Weights of a small transformer language model: no biases in attention or MLP.
Each number is 500 + 25 x the weight over its row's rms, rounded and kept within 0 to 999. Layers, rows and columns count from 0. Numbers have three digits each. The size before them is the row's rms in percent of the matrix's.

# v: layer 3 attention value, 256x256, rms 0.0333, rows 99-134, columns 0-63
# o: layer 3 attention output (transposed), 256x256, rms 0.0335, rows 99-134, columns 0-63
# q: layer 3 attention query, 256x256, rms 0.0514, rows 128-191, columns 0-63
# k: layer 3 attention key, 256x256, rms 0.0497, rows 128-191, columns 0-63
v99 107:469527497461548515501542519547519502489539503500539525502486484497541518496493506454482491504558511494478517489489529488513535507503511473433495474494462494470494491492518522438487493534459485
o99 112:457461510498509483504500474476511476490505478523481484466490503522465485505464512504526473480461474534479483496475493537514479444481511502545525520527521532499487517499500508488480488516498489
v100 103:480477553541482517487499450463535452484518476490527497537483518491480480516518488503470490485531546502533486500542510495518501503489485521463533484503540495490489482493467497491476496511496466
o100 100:521531506516455456462511513534518501483511502520487486486507498500498529484464506515526489506480502511471527486511516497484477423499529511551459556505507503493487519509477502510524464527493503
v101 095:451491577493507497505469509518522521469472492480483513431490500512514465554496466507481526502522510498473512504549528525491492496495528465532497531509475499554442522488540517488563514461512495
o101 089:486495488532532487490487532517486475486544483521532529537486511517494509530512471522482494485532506517473491506479500470565498505485513510463515475522523516483496514551548480497478505513531502
v102 101:525467483512525489514472477525480450492514458509461495510486443521468462512518526471512518506478516456528464498481502474481476497494520542522520503445534510522510496500481493454473451494502506
o102 101:476542489510495475496522512500497488513511492487471492471529479467544500452498503481481527500512536505567485513482494529478492486506511506504444493515487446432495501491516514493495520520449503
v103 103:492442533471488494507467475549493485508521473494508544490536508443538506464507540468529504479485501467482507487531475486518475487496429505558516521522485506525541462506434470503518499460444501
o103 103:505503505497512494500469505473490488507524516480519472528477499494454502513540474517479524473502504508534495503535482486483487469506559545495461617508488481520493482516505508515480518482510476
v104 101:517471532581510509521460488522442480484465488505447530498484523521467534541493540503506480504496485430517511480451483502479485511497523506488492511453536510506508531491520489490492459521482492
o104 099:461503487520481478501511493507486507465493489551503500484491449533519497439478478467500532477512515552515509544450502477508472463548501466502491438480503506487536530490530476494481515509475539
v105 107:510508511493490508493504467501508507512541452487493501505514490524530535504514524477468499483508555479520514519511479487500485493505517520524510480514459503514577478499466511529470501546505490
o105 104:483496480473487499485485535514485463495479537438498477504543500493485491537573535466484489505516467453497523456529519494477512503488494498473468527549537525481466478487462534531506507479478496
v106 101:480520534494514480497525549509550534490474482483490451441515514538565473484505497488474510488562491509452523492500511502512463497512543512539471507496456487539473484496503513508480560467496483
o106 098:527487500513508514527501507490478515489529536509487508525528479490470503518496482495503489521500463531519485477528486469487514482465543517511527552516515517488499494489537476507442495486508470
v107 103:512525522534465495497487476521500472475526495509523521507524513479467520482512498467513473505529518532528498484523525507505510510520462513509492492447493496504491545489473469484523546527518473
o107 103:505489510507481526490474512531510512485475521518450494518499479520524498519523510511515514467454492501485521481511493470496516460526500519472538492530485497494507470497519468512502465520511508
v108 105:502548468498489503493519532558518486471521492500523486518513451521485587503515525506489498495505512478474517481542488509519482502510493518462508484513478509475568476527515531493527511486523501
o108 103:480517511487520495514541512494493486516475512455487521506528525542519486510476494480524396521491440473515502496496542484502496521509477504533512517509555533527473507497486471472485494484499505
v109 111:512450489446527518490516511480458488507480495488525507520470538497500509545493515479452487488462491485446530497462540492511524500501511476445523483480521507479505577450494486454495513483474498
o109 106:497501527531533504454496483502526539506513482530546464453495472544467464487486519490540518458527520477500537509504463471537465496513494472473503490522492499514516524513471516515533493515504498
v110 103:529450502506523490503491519483499446476544530500499505476526497473493513487502522469521490499485528506514576506495499509483488495511457493465510508525521509516575510487477517512491499504524502
o110 098:521476487497436473492519536506509515522466499487504538468497486520480527505488517518537507467524485496530499531508459519503485459495489446560497524496484488485442504513455499487524517527489547
v111 103:523554484568487500512489513470474465460508457502510520466517492558461517439493515479527502492470539485527475487482487507501507509509547554476531487529526502522550538521508507533517475480501518
o111 101:468518484481532473528453501557480506497486492503504510524529514503548511465506514495488459511551506532508496497462495471502506555543503462506458503508516523519475449482505513487466481523488530
v112 102:544511487484485480499499493486518461480484514524478556500517443489526529499516504543535513523508507475474492496520470523486487493504498489530503542532513501538513502493499494530504534505490501
o112 102:488525497517453513507503511472494505457471466493487517537476477508471507495492457509485525507486519493487517516507499541478500498496426483484510497515511489499453494468486471514521532492497476
v113 104:491442456474513482502491487508515487465476498480501444432521454502501538521511445505507534496469463486495452484501491502492493501496505488484521516536534497526482539478473508443429508500499487
o113 099:439468531489522531478505449530480509472516502493525511494530466477529478481483543504531537513503523519529522576506469537477522390496488511541467460485494447508497466456498455513526497481489476
v114 099:485517487472500502507509466484449527506478528532461494492517489460544449515512536503489526515515520506524450501505515472505474505491493440535488502516506499508501484499493464494488479529481481
o114 098:476510531536461546460492477518535438492495479495508497517489482525496527513513457532548468481494483478451525483491523511480546481504497516492506479510487491491481491511486507485533497497511536
v115 103:493426518498536520493478488558526467541539507504511484571471511461537544515513473478503497504486525494431541480523482488510517499496490492512485516503522501526526490509487498527506431442499492
o115 098:489510518487516505497471495497478518527518468475494476454515526501466477496476492494461523465465501493513483500485483532495511532470496508482497530506500486494501523494500502476487517524497538
v116 106:469531443516498508515490479485485475519550502505515515473477506486490498504506510451550502495544498530535469519474483493512478496513536512474516501478515496481523507499508489494481486520506493
o116 112:516509468513479483523485519493508538527458499494525526504538454511521507491591507492466501508502493467516527496510478494475461429543517505520505511496479421470502487431512506478504476501481473
v117 107:503501507520486498506508517547483524516479451497487535521540504493498537483492494476503484491460511472479494494523487489508466499513474502506523456430482497484489486493474486449440550510533486
o117 106:472521487470486530492519487513505492497515523549461487472446463500522469486553545502490494532517480498521476487483490519524531461522454504513484517530517465469497481504510508440514452482454528
v118 099:489403515508532498490490499554512464492533502507478491562493475503472510539510519504508507518543475532491522486583483498504549495485447443458477506479467501500532518492550512495501499533475492
o118 095:447506535509510525491540498498497512499497494445502500473468545509501479543467466548529504442449520509482496536493517574482509555484516482510516481516503498468486530505493494490532496507476468
v119 096:486533528517520505502524507487482466518494552505486460483532505528508496528503527447526491497526465478508525496491506503513523503501432459500485496502485495536508507505468499486556518485461459
o119 092:453486538498489459531496508508503531501477505507521518507479487524490470510514483501501499518477552545491472516537457468500491547474507514526513527462517478510521506499509462456478511488489531
v120 095:493494471462496516507492492471545470514550534517503523485512508499485471512499418464490524511531468508492519509513489493516478489514517518525511503535464499468521548511487459505471568502557478
o120 089:520484469539508503475536517514490522516514529490522513551547527473506522502528531514538510521461520475531512471516493519434522573494526493447497485475505495558517470456499506506517467512493513
v121 103:487491513534522496495496476513518483519465482485513480482501496535511484541479509505520503508545474445516539469539496491491526505479448492477498465496473502459470445505517497480508461555493514
o121 103:490503501483463509533510488511515520462514493477478505484493545469511538472517483463482483461492545514481511502450549478525492458515554506514494508474532516502524509502540520488478518527481527
v122 106:528429489462472509495435502514527528519485565480456478508512505481524515534508451536534483498427494479499519498489480496512500504483497509507476507514523493531498514501494519542479527512468514
o122 101:476485491495535549480528460477514480459509474518556532518447477476480534515538524490471549489529489459492499520506522556508499567454493493498496516446514557501503539530494457472522514481529518
v123 103:520505491489497491495494507478503479482483482508527527498547517522487494495500468463535491488400506491524521501498502492529474498487480513457547484465495500489512512496498503483537490494473520
o123 104:522471511503491509518509515455500509505491524501487477498477497487512510524554531482411520473534518479472529511477525477507477515544568497565478530460487508513512528483455532526481549478508489
v124 108:535570486462466501492496493532538455487516487512513522505506499528477474468488435480473480513499517479513502499502513508508533505506506523454488486461503501486453552487448483481544442500515506
o124 104:556483483511500509491490521505507509521483542504502464505513517484499503513536537480495548485477521522469519446467554487489466522508508527501530558511522507474535475509467477488499525533465535
v125 098:463459500480535505500524464435508501480515503532519510488487487498478464536509492533547500499543500504517500496533531515490499502502488475478501534525512501515503464474477512561506489503506515
o125 092:534486529510476506552481531487490475491522493506506497511506517516517526535501476466509518472444499530462529471509500481510494471504484493541517522493510505531526499473488526504495478508516504
v126 108:555500584505519528501515465486523494509481526502570470528471455506467556546511536527477493494564541475466504509524455505490517505494534507498489503547531500480495519477542514484537467497488489
o126 103:498478482485504482511492506552498520477498488472485498472558524543512496442482466454540501504485490520522462508524487501533477443493459505485504447494503473538486482490474465507496530467527508
v127 108:508467503545509495503518500471517505493527493512523480524459486430512466489502465466510515503517483473470479509531456488498532496502439561526470530518501498507511469505554490492496504534501511
o127 108:505536502500473494515462520504493515544469532456505501553575518535511509485470508507473516532505533490556511535540472512490474554476486469475520489492532471489490455494489462495545481497507526
q128 134:510481492490514542500509493488480560448517487497519491502485452502516510449476492506524497480483502464449474485507501477467507434489468528500534526504478469483501449498513500462518489501496526
k128 103:481536489495528491494527474465471479483517527499521538510480500515464501493483478471480509501505509508522483442499535531483474560538499486457498512512514530461503490491499543524507535489478504
q129 086:479485494507505510486509494490475531486509462496515498534508461502479468447483478492501522479503488498470498523508516548480490479481521499480493488472470482500488479496487496462494521531483500
k129 076:486481518533497520451490461509496508499485481529514472495523481520479510504425495488482482462495497507514494500510508470479478451567515486480494528508496443476525496493463456497480466502484488
q130 111:512514521507506489478515502487484528444512486528498514500489508515508502520465482502528495527477521521456506514486519509516488506500502496497493518527495485469482489493505493463536439540487515
k130 113:512504511432515483505500492487482456496536520530500497498506478542511493533504534476500481522531489489505491484503527423524477509500456506468513519519514500519493489506473494459492479508527491
q131 102:514473482554485495508493437486494514452565518530526511497523455519483480461520538508449502477491502513482518504507504534509461509463510469483500529547543501496533483487525518494476518504462474
k131 091:472506517461482480485489488469521476512480516517492447537496506533533499489475521510506479480530499529505499497500479505478481530508480481485465472490508488494524509446501491519478507493493491
q132 105:472491505494516541525466547490513485467526496511496454493479464501541477524468511473470499515514507492476498540495490464506511525524490508518478508513498471503509544521484494444464508509497490
k132 112:547476533503490509475533508477468489505502523521518472505521496524477505478492454501492488485430502508508529539511548456523538471493497483519501522518503488515495462512511485445534495475473525
q133 079:508538486475496504479502559515496543522510475507509486502491480461521464492496441531546487493516492516491502517515494488478529472510490542512519538475463462508481524518516460507530512539478515
k133 065:469463515510513510444499507482495505509485488542506522500471481505478501506467530499502468475521507469475498459496502480455466461581495507490499525507499436484530509522479488508479503482500527
q134 075:517508494507531534498477537464501486489497492482492513475487507475508484522508479462509498491514540484464530507513492477480508493507488530539507510467490471513466546512512484499447517481502497
k134 085:489484510501468492461499510478492516497478542526542500523508488486484490476507490474519463479474487496531530499489518501471459458505524505502525521546530512490524485523499462474527481487486470
q135 089:487473524484508459465504502514481543494460485519487544525496479511515502492488515501515525532511441513543459491471504574482524481495506508509502486467493524506495459498472493500556503568493528
k135 096:495465440500500499508447498524536503573504485475490479449499501507479519510508525517504499511509527499444491498526452509469504532530469492507487470473503503520509533510533561521477445482521531
q136 104:516518503520501508477519485471531495527535498440487499530497501490457498507492505505462476460494499502469514481485528488503488508498522461485472504558513500438535483472534511528520509455500511
k136 107:502522485502467508512494470512525476442494494461487468511510518517571486532531506477498533508521495529506530510489517527536475509493546497520527468523532497475495515448482513495467507523488461
q137 080:530473487524512510516478436469497453490526506477454502467517508502448485495547495503464492480471489513457540522497499529510467511497500500510475477521522524476494500481487556487510469477516489
k137 073:481537512476487477525517493501509502437495491478522499462513501516552498506491489539526534528539519525551525516527468522518513517457511493473495513505508515480479476478494457497508493527512457
q138 084:456550519487479495466484554521507517519483490506521513492494499488534517498480493463498495523503519539470422485480462500499498509499502466484483498456511491458514516509515480498483529467455497
k138 109:532474499505465502449476506520494488513480481484485528517525465459484501520495519476474468478490467482470503542501560489461491468553494478501493527518538471519490496494520502511493471489516544
q139 099:507496505534513510510477495469523437479529500486517508508496456458493486515544544532504443498527488513470503504507482509508470529489490472474510517510540500471536493483523497535484507529478476
k139 093:522549506490422485482485508507500492515481513504481504502498523515494474476526484512540486482481480494550530551519491530501503517435562472516489476538519512480497456502505471488504497522508473
q140 108:506506545488486508514506502537463516498466498519511433517481514543541480498504488458464512505484500498519467524495507485469510521522475478477473461481494504545496508516509526456508489496495503
k140 099:525496531559534524487516497490456522490493509539481519526507505469483491500462524503488525500499511483466491519526544489461545495509470491466482568499478464536484496498523538518518511504503535
q141 092:490497499487479535487498505528515533488500485526549459516489487494483484495493513500520449491511510482504507496515536469465514478510499506522497537494501437491499531530533464513491496500468517
k141 039:493465518520528501484487517466519503525474513518476509456467499499434499497507501481487475461494487451494479458512531506479467486523508517505509500546472491544528523516498552510479539508496516
q142 106:451471512496472499474516502490531495523515485453500518538489501521510498541489546512487485493532490508513418507488520532504526494505497488507457521513492495461542494519541521512513507533463521
k142 116:517457446474485505497492502518528468475475507479504508492512495531539508525538509478485544471468533540506517528506530509481487511526519493532510473497502525490516468478520507498510476505512512
q143 102:531499499493472502531527478509538489514534515480496475554516508508504480524499536479516487465525468459478514507517544491508486496516521465527492494559504492515508537499578512532502540505485502
k143 105:504499486545536509496481562486481478443485494520460502461478551538471476502488514487468499492477515510499491482487466482521481510517531485507476492476489496477505521484455539489528508504464512
q144 104:512495507501517500477504489486530514489575498522455520500499499473539487496482488472518459495504500496453525501552525533473527496481534529466470539498499503507465468523507515511516472503509500
k144 100:501493497480516473485494525494536511504508535478520502487456505529474519515480469491478466518505472504498490478470473519483490505496520471530529470473503536476488532489537474498479473539539515
q145 060:459464510480498510476489456537462539471503498551514505451517466519486521474459484502507499485440510535492459505514497495497507457544478527507531541487515488547463506515463509514551469515524536
k145 163:512515500490518464576496505515507482512500500475486521478514515496504530510530501507502539551501505519510491502499486515556481527421508509516500479511492563511502491505513508505487497511510472
q146 106:473500551512499486447518492480503493490464525509518521454514490505523516504464473505532548500477460498508468496516497518523512495505487529520453522471474509504500478501529490494532479525512477
k146 110:519483506488503495487539493494523507521525513540458492518538491539486524529501502488460482523542458496494526493538448481509447492531492485482512482491507501525580508526494499497505468531506471
q147 110:489478487462530500505474483526525491481455494487537483512532531502531486479481532492484582512495484532493484468453462510517498476516481503486474519479495506529495523496512483496507546546451502
k147 115:483493493482489517489498536522481504542517512503509464459460493471498470503490502558530537514529514508495500502487504472497525486514516494466480532509480493516502469491504507508524529414495471
q148 110:575482494507490475499524513435532453502522495509530521519491496535467519519505497524510482488512478546487521511466513523514538500488482481493548470547484512485519499542483529492514519547504486
k148 107:487517494451504502461518476459507523499496497526477495445503519503505505477525457479488506494476490520450479511503467522532468488518496518501474496521499496468563493523464530516511452523500546
q149 114:498498472508464482488470537468516517531432511473521540447486498527442537546487508512533510505526464495543464509494507477526549480499492516528517502496464520516472495425469477508458545492524480
k149 121:547502516497491516521469503510499472491510454469478529487551510506548509519489532518526525499470512524529499528492480469495438481551494506512499497491501526503525506508461533477502487495470494
q150 112:471511481494458487483539483509537502505511528486498502563462515524473476510520496480482478505531484469498498515435532535492441499494460515521486435472467493532531521498522471536498534489535500
k150 113:483471490478531516455495488539491544512494478513445482499521512509458511487463522485501493484503516480530485513532479529501507517468510487534524534501478494436523522490460525477509486504482500
q151 112:509538547480529488493502506474475470468498502575518523550505515535498514510468516528459466530517515492471480490529508500512524506492510454526489495505486499443476468515464484535481519496486500
k151 115:548544457476470500485520502534485522507490479486429509454464515485494499479512491538522522495476529471445471501521512503507510499515552512489492524532521510488505480534475504492462535538500554
q152 115:513499509518504494475495541497508479490479487499519539511494467509493490505534451399479473520453510501460477505472477479548509492502433534482510515480500506466490554510515507483511478521497507
k152 117:491522530513493470480477475491521518487514494496521473513514481480437523485507498480487469507472503503489484523523474508476449505529533518487488501520513486500534484539502547495495461498502512
q153 102:486494480501470503516497516484498466487504485515532486542502496522448521482507513490513475502519491448522514458493520479502459506509530491539503481522474474450542535513502518512495459509493463
k153 104:532483481501520494484496481515481465497490469428536491490472485508499532483517549542521488490509466509491463541494502470519525509484470547509496501488527487471430515503492529527509528511498497
q154 113:478502483531475497500520509505491527461447516475540492467505503507453485478486486542466541515481497502540489508503477504513501506523497470499450499500567492555529488510505523487496518470484523
k154 111:509497496551470498538516502525477463513496458520451531503543519529488510506510502527551528461478556506497569505519528491477534492548502513531493500510473509520532469483501463498490511495490509
q155 109:559485536495479489498524502481514509491540526447474490476545494452501467542499547561492491460512513552506466535495510513487550490484459493512534524495481503498497521478492471470519501554504523
k155 112:510481531524519484521480489460449525493467509500487494449525478529512469497481525467519539516527494495538503491478481519517487495469494494484559492551465537508498512490511522511525516475498494
q156 107:489484495528479489491548514494486499535482537483518515509502480462497511573519481488493490490492455475493496463505506478501482511517520496515530517521524479442492522549498538466491463501480468
k156 108:508511545562523476470531464478517458487517449490470544485511497490500514470507487502505496497504479500478493468523493496544497491481478522475503500435511517513494481527481501537528493514512508
q157 103:468450510499489510501528498540478521503478477509526458523455480455524517486511517482492583522501510537530509512490472514515492522511478515510483505465503505480520524509450481507465457527484527
k157 105:527486476492449517483495466520503495481531497506564429480474479519547501517514530498515510495487522490528538523553520456529537504492507500479480513501483457539487492478518476449470495498467508
q158 111:489533525484483479466521512496472493460467523532496500486518505516497476522474476450501487513510509491538486480497519488508497480502490514484463496445495493512474564538494487539482489499492471
k158 111:519496422531498508466501488531474488518505504509513480484500524517437486489479513515483515498442511489483470478514482494517493491512493527516528531425473516465520511481490523471526487495475498
q159 113:525523499528473500491510482463469514499454525546510486474514526499495484462502480497550511511552496497511469555504495432517477475486512517465475499529500500512514468513505511522538478500525482
k159 114:493535499508481492484485509507485542493550467489470448441488490481469527464545538544508465501542494496490461507474508481504463497520469518477484455462521499482525529498510466492507511482520443
q160 094:501464505501503481491482502513509539459502465472512482546525486516458464480470480531527522483486535524482540519517501542464501472516512493505488523498471490514498538496475499505488492514486507
k160 115:480486490515504508488496478512442520454493480528560501482517489531490518471451496499529490483513517491511503479499518478489483448532477505496508551546513475479527474492471461520474482515480488
q161 107:494473499518536453515486474501517479494499481495462533525540537497450502511517501536498515498504513506490526492502499534521475519494530490531484456526510553540491511491473531520487517515478485
k161 110:496489497467466508484530505488529519516490487520442474525479487495526497498515527542524492507488493509441503552493478499487505491474519503476502477468487464493508486536528502467515486510523537
q162 088:484479498522503530477522523506538517468494493488528498517498492514501509515503508516500439487495481483490530491514528510484474485509515491467492533532475455453509476493533520527506475476432536
k162 096:486509500506455493456492464511484489470469497468506523507518509534509516513475469500521498466514504476512530465524494525492479492536492502467503498538514524485530501476472473487494488503519495
q163 097:539547526512510488490513471485485447464507544484463511498553530527458517504507491526453501476474504492481486477517498499494476514489492470506487457505510529448511506489483521502513508472498517
k163 100:495528488505481469539522488510511502464499533473492491485521505515551481478523489521539551517514500481520532520515469544520495537398510495496513502537517538503497505457507519511522518526504456
q164 082:517520472499509526483522556509527529521535461496489482521504478451506472497486447505552472495498493531471537508519506492482523473517512543515494543494453468471477518502525478496529516530486526
k164 067:484457540508504512445495503458494494489472497542496497508472498510483502502460523507491452463503493489473503478492501475459461461585494506478503523518502428506529500514484495488487502491502531
q165 083:495521501499496452502495460543463481502504504494489503496534541504495497460490508540477540486493497522506486473518480520512473480487507476467505495511520533496520484485507515546535502491514475
k165 093:466547473462513472524511511532506529511517502492503513488474502514496479495502552525512569552559511488511468490474491503509519531496481506488499481477509495470468523501495495523460546510509503
q166 074:474533473484493520477505562532512524539486485503525476546510516476509474490475471530524471489513484512507492517512510482474537478506485503498498536506473450468517526503518467525529515517478502
k166 062:483481511509476525438494488479510503513489495517497516511472498495481500503492532489498474454517485472479491471488529486452469460580491506500517524503494426486512513510465495506484523473496515
q167 074:525472510507508470527497437506488449480489522492480517466505507520520530516516516491474531525502506514514505476496487523537468526501493494488511465501506551551507478485484531486512474488518484
k167 066:521525494479516480563496514524501501485518502488499499503524489492519515491514480510504531560486510520511499522501481505553520540428502503505483488497504558511484480501528493489513495507502477
q168 079:510523525518495503471504525485533508460457472536554498530521519492500519502496498532503483512499468476537483487476539460497544500509507485498489491457462465468504475492486477503492532534441486
k168 079:519464477495463507457479506490513502526491490509474488485524450492482526536489499500493455471492443492461506507526484516453462482553499520533500497518477460481521543500478529487528515495529520
q169 089:489520491496509494501512492450503494495473521504496501528486519512465473489511487511464458538558454459519501512504512526484515516479501498484475454507502480478515504502520492535483533542504485
k169 099:530525472460467500464527486466497488512494537521475487535499515516500521455480514530539490482472467519513506509514530518456526502490506513523533508481519492435476482481458494525514464500506511
q170 103:495470469496523513507505507508499533488527474521471495486512494475492477484503445497549483483505479483463542527522513487508516457493479561502534546522495480526463519550517509490492511539488524
k170 072:438507533487541491475505522463496521503498507526542538462471490506460485471477487514483494483516521490503483434496496520502486471536508520519503500507490511468507502512492457537505522487509515
q171 105:472472481485542509479501521464467516538466520473475515480495479489470496540496484422449528498511518506515513502482436553521504490495528546536496495484519509476445577532448490528501504468512555
k171 122:509473484498483497510508476489481490489493494506524486511498527475490506512488498462470501516483512537494517511544542474506542474525502523515495512516511504518500512558502524520487471510446540
q172 108:483503525533459488475504486476534524503513480469555478529483492513437543523487503502519509479492407514488484479494549492478493499501497481477485511541512500488508502488481512474496526518507507
k172 130:475506492537489505487545464518542478457510488494465463504549511532562461519522503471511488471518474503476513457519446501520499502485475488492483496479540494454518516468495576506507467526488473
q173 066:510485496480479498513486462467483518482507546517504510501474455566474522480515488427475498503503485488502454508496498483511509497508484470485488501509518511502495504495493503502462462476520489
k173 149:505516490501509483543497463529500459477529499485487474474541553499534506505493495513494522531486539517503491518512455486546478535443534507496474485484484536531525505514504518477516460522476486
q174 090:494491463488506490494476469473464520531445487498463516470463517527496491512515481493521534501497506502516519544493456538503498491541531533517526476500505511519474487481447515519489491477544495
k174 097:501502483471486469502542512491507495505532468482510533540493492486503522523511564485552541533510513537518500474497511451543522502514445503474505503488485523472466492520488463501479469508508488
q175 107:503482495496515532528472483495534502453473527513547487545547500492541500521528505491443517524486467511537551479496458505492518520487498481489416535528516482503507492516491461463505501487481485
k175 116:538446536478485516490484532466542475509512499531486459471482507525493493518441465526516453497484478501505553503545509467447543505493487513462490479522495479568488521476499486506491478485518537
q176 109:467492479488488528513527516507495514501525520532485448474502484514488522487504522484565498519531449475510458490512481483501470508511501509503494492466527497555496520529499500516467505518462464
k176 112:525457490476495500483509538510479496471451510498502507502496475496496501486504509533470461499473510429466490478534494466516477502471453469491459471470539538514487498454543454491533518509499477
q177 181:528504495529518449543500495501513457506497516461468518518511542476507530497540506509483552539525505504511501478507486535539476543459509471484485456513510563496507483477511525516487519467491456
k177 040:516501496502482530478498506489483520463499497506530462545506497501544457472490482496504486490499488503492524514499498486460544492514485465474459501465552471463474492463478474512525479481475504
q178 109:534523472485478503491494497480476514481490499490482539496503532546493524501525467497480530528510475506471500470484517499481500489469471548507506483456482506525497547497516506489529501513534504
k178 112:468497443476496528514522502502534509489461523517531495521502472508526516465536486517507489528494542468482537462495470495495485494518472535515522530487510494455550475518461467515520500488512456
q179 106:479500505454510522533502517499546508470508464467499516534529469495520574486487492530506488496500523527507512488554544518518490497503518495519481527483482513511497438512486491473487487473533510
k179 109:498484505459526508470497464525503445519482491435484527492502514505494485518533495494490492499503527480480506506494487508502508506520488525523537501528511492482490503492494465501471526476461528
q180 112:505510512488532478468503529467499476468492535521492517509468516494442502508469487527452504536525533481518543437493462488459465512491499490489489522513518493511468497461529489485496502499519489
k180 112:504521492489507496523529459495508509516502531502478511539485515499516565478489490521522502537456482525482454481475481515513513499476527523497540475488508509449521469491466512502478510500501496
q181 100:537505485483527520510512493561496489502515510462478498507541518522447474463515470490455493489490492472522539509484525515518479501466468535563485490503483503475514549500511509501514499487503507
k181 098:476477523510541532544471480461521558447498508528534498507509520526526504466483475517469512479515491481529522503513496506493547508495485536471489523462491481518506483499456557515493536501484506
q182 109:442512546550520469510505467503479533507552528527521529531449498498538513524506503494511503517508484506491473473488486497486490494509497468481558478517508499517478517516518497473482536476511522
k182 116:499525489482541465525532562490535505484501543521491535534506493498458497508491516465505507495463535519516517459514463507548474499520539442512520517530529499509488470496513513536524460523501534
q183 104:524491460480473506498486487513497487523522502504509472486480492484477491516517520525474481520496446488497482531482499495505506502464481508500481477453502492483555519539534504480513518557456485
k183 107:501506498492513511467461516486498484529491524543514473430468471489480494481523482526504492486485507511488494472506466518519506525498503523506509479490506500457518447468467472522515500468481478
q184 105:528508507493457490489444508516486557491516492492505478493446506505484495457498476477475515517498526538504461511475504507478538498501493477456520473450526513493514520477502530481543490473495479
k184 110:518521511494494513488481494525530489532536499455510541479506462448514522529479562489532544504502493539504492527514508517503489493516498477521507576517486482467494518453477483539499509510531518
q185 113:484501515500497515528529514511524475435522437474443516493541517510493497504497494528489483481468507456475493468503545514506516506471532492504536507515482497460501490477487521496517499554517485
k185 116:472511495487483501514538474500521524523527488483519504468542505530523486509469461464492471506542529475490516487510491500493494501513498511508488487461490476482521501536470512488500486508518460
q186 110:481476515501484511495484481472488500500513504491468525497470518575498502501489497439470503511491509498500448538539528529505492521531503513499550512465496499497466525465508530449529486477516502
k186 111:508510517474514490512531478480531502433508515451495497590552453484479557483504535464473517502490490513536490499494500514489479518529463511509536534494516548495481490482513485491531536511501520
q187 101:433494525535519470487514501544480515512528513511489518469490519512554495473502453519565510498534482479496549486490464505477513482483507548524475508504480514491522546513495482520483478476489521
k187 104:487526497501495496516484495487514493512521510483574503480468517527460531491487507530511495491504544497549499479508485494556532486509523506510526488443452487559488496481516494458494470492510494
q188 104:492507470525516491504499493493521497522496470510538530487520509460503502531448507464427501497462520567535513518530500503546558507513497465448487495534544493448490544515482528524537495466508440
k188 103:559536476477472484498525484470491510489505473482500483518535484490523475496489485478467504489473471532464509515455497478527483502506515516535502501485510477523439506469497499536513508513503520
q189 109:509466516531514510500462480503497511508543462531497505491451472497530492482488532483471442505475457433486548542511516531504483496475514517533513489510552497478540535504526492509506471487501498
k189 106:585487526492537493519505533457547508497523542477504460472437486515458518509491495520480504499512509522530512490492436505514512533480503462502496481523520526515472511485466524501482527547509520
q190 107:514509471454542515516538486539527521551523539478518427473504473491476481513524542496492501519481508502541499539505478480538536513481475478488477500519521501512525439518523471476488519500489495
k190 105:457505556500501500494447494518488497492526526551450456499487496462493459518481495441491498485507480501514498471499524504484473510496510485481480492511465498528487508481498508512522512456459509
q191 112:479500467473461512509496522545481508524492496470463475505532493503515488461525463521560489537498481434487498504539496501547494511525485538502506481553492503501516490506568527515529502483471503
k191 111:493485562530517510528464509466514510487480470506472522528510510487476471461508529507504459485483481484521499500503555496468493502515467472488478511462518507509479499466478451539490509495540476
v128 085:553536458508466504488480482482510498456522474537508491498469518472562514497470480509515527503471519526514493526502514547484518510514480479518489509499521516460473527510472493509526541512505507
o128 085:498517516497523502515537523478530473531521472526522526483479498492520478458518505470482524528486507494513534521487505523523469474513506473487473462508495492512542487487525525497421507491512531
v129 090:505445516513521513500498541519472520473503520472488478505506508498492510519489517472525463471523516546487495531546535488495480486490461510495466505485468500503550556503513473498493528540464486
o129 094:530500541523461554475530551474471499509499481494485490484489538479515497540516515505478468508479503504509514478469519455511534485472517473543466498456535538491470465490506533518489471455491498
v130 090:489488510505503479506516484543487483444412492534507528506487518487509515491506555465485481515515524464586470517530508508528537496511542491528514504538493482544524478487519483458511452528486465
o130 089:526475488474513491473482530530487546546526499481531480481506501507502523521484535533522514509479513473484480543467505504506519466492526533505508506504493523488488492501471495467497485491503514
v131 091:484502490475514495513517568413514464514521525499528506489499516479546457496514520557494509498487525475510492483477511468502495485498511493487487439530481499506503451512512481515536530451495466
o131 087:436531522528532545515471501483508479502516529538466489501481471538516521489543478500484511499529530507514514508521481534536481514528464489492505515512514513513495447517551491502496499520497522
v132 088:456515499490545525491546501490435462513542495496503495504520472505497460537488499483519489491492475478468510516471507488506504499489513479478522459511469492470511512493511521515518494512471490
o132 090:475507493537483510467474438511477479532501526488486546506493507451507531530543528499530478479521511510490526461503506522449533465516505510474542515480515516471481521462528453494524525503509499
v133 087:452494514488465490479523522459449521451511510479467514474503481544515520481498463544507496523503519527494528497500537509500518504521521500501520533519465513497550507494524464510493493458531494
o133 085:452523516518526475464517495502470478476534466497542533499482526510488499484541481483495472448483492538491506456500525529501497496526504525480512450495490519452530488497506489493523460513515490
v134 095:484440506488511482496510521502472544513493489498524519476477528463497504487515465538532514520520492578510555508490527510515554495506490499508514496538513508532476508509471500553521470479501483
o134 096:466482497514497517501504499512528508546495499488500505512506482539475474512478534436503448492526495510522473505482575524494476559536506513502463481506533522524512496472457526510501489501515517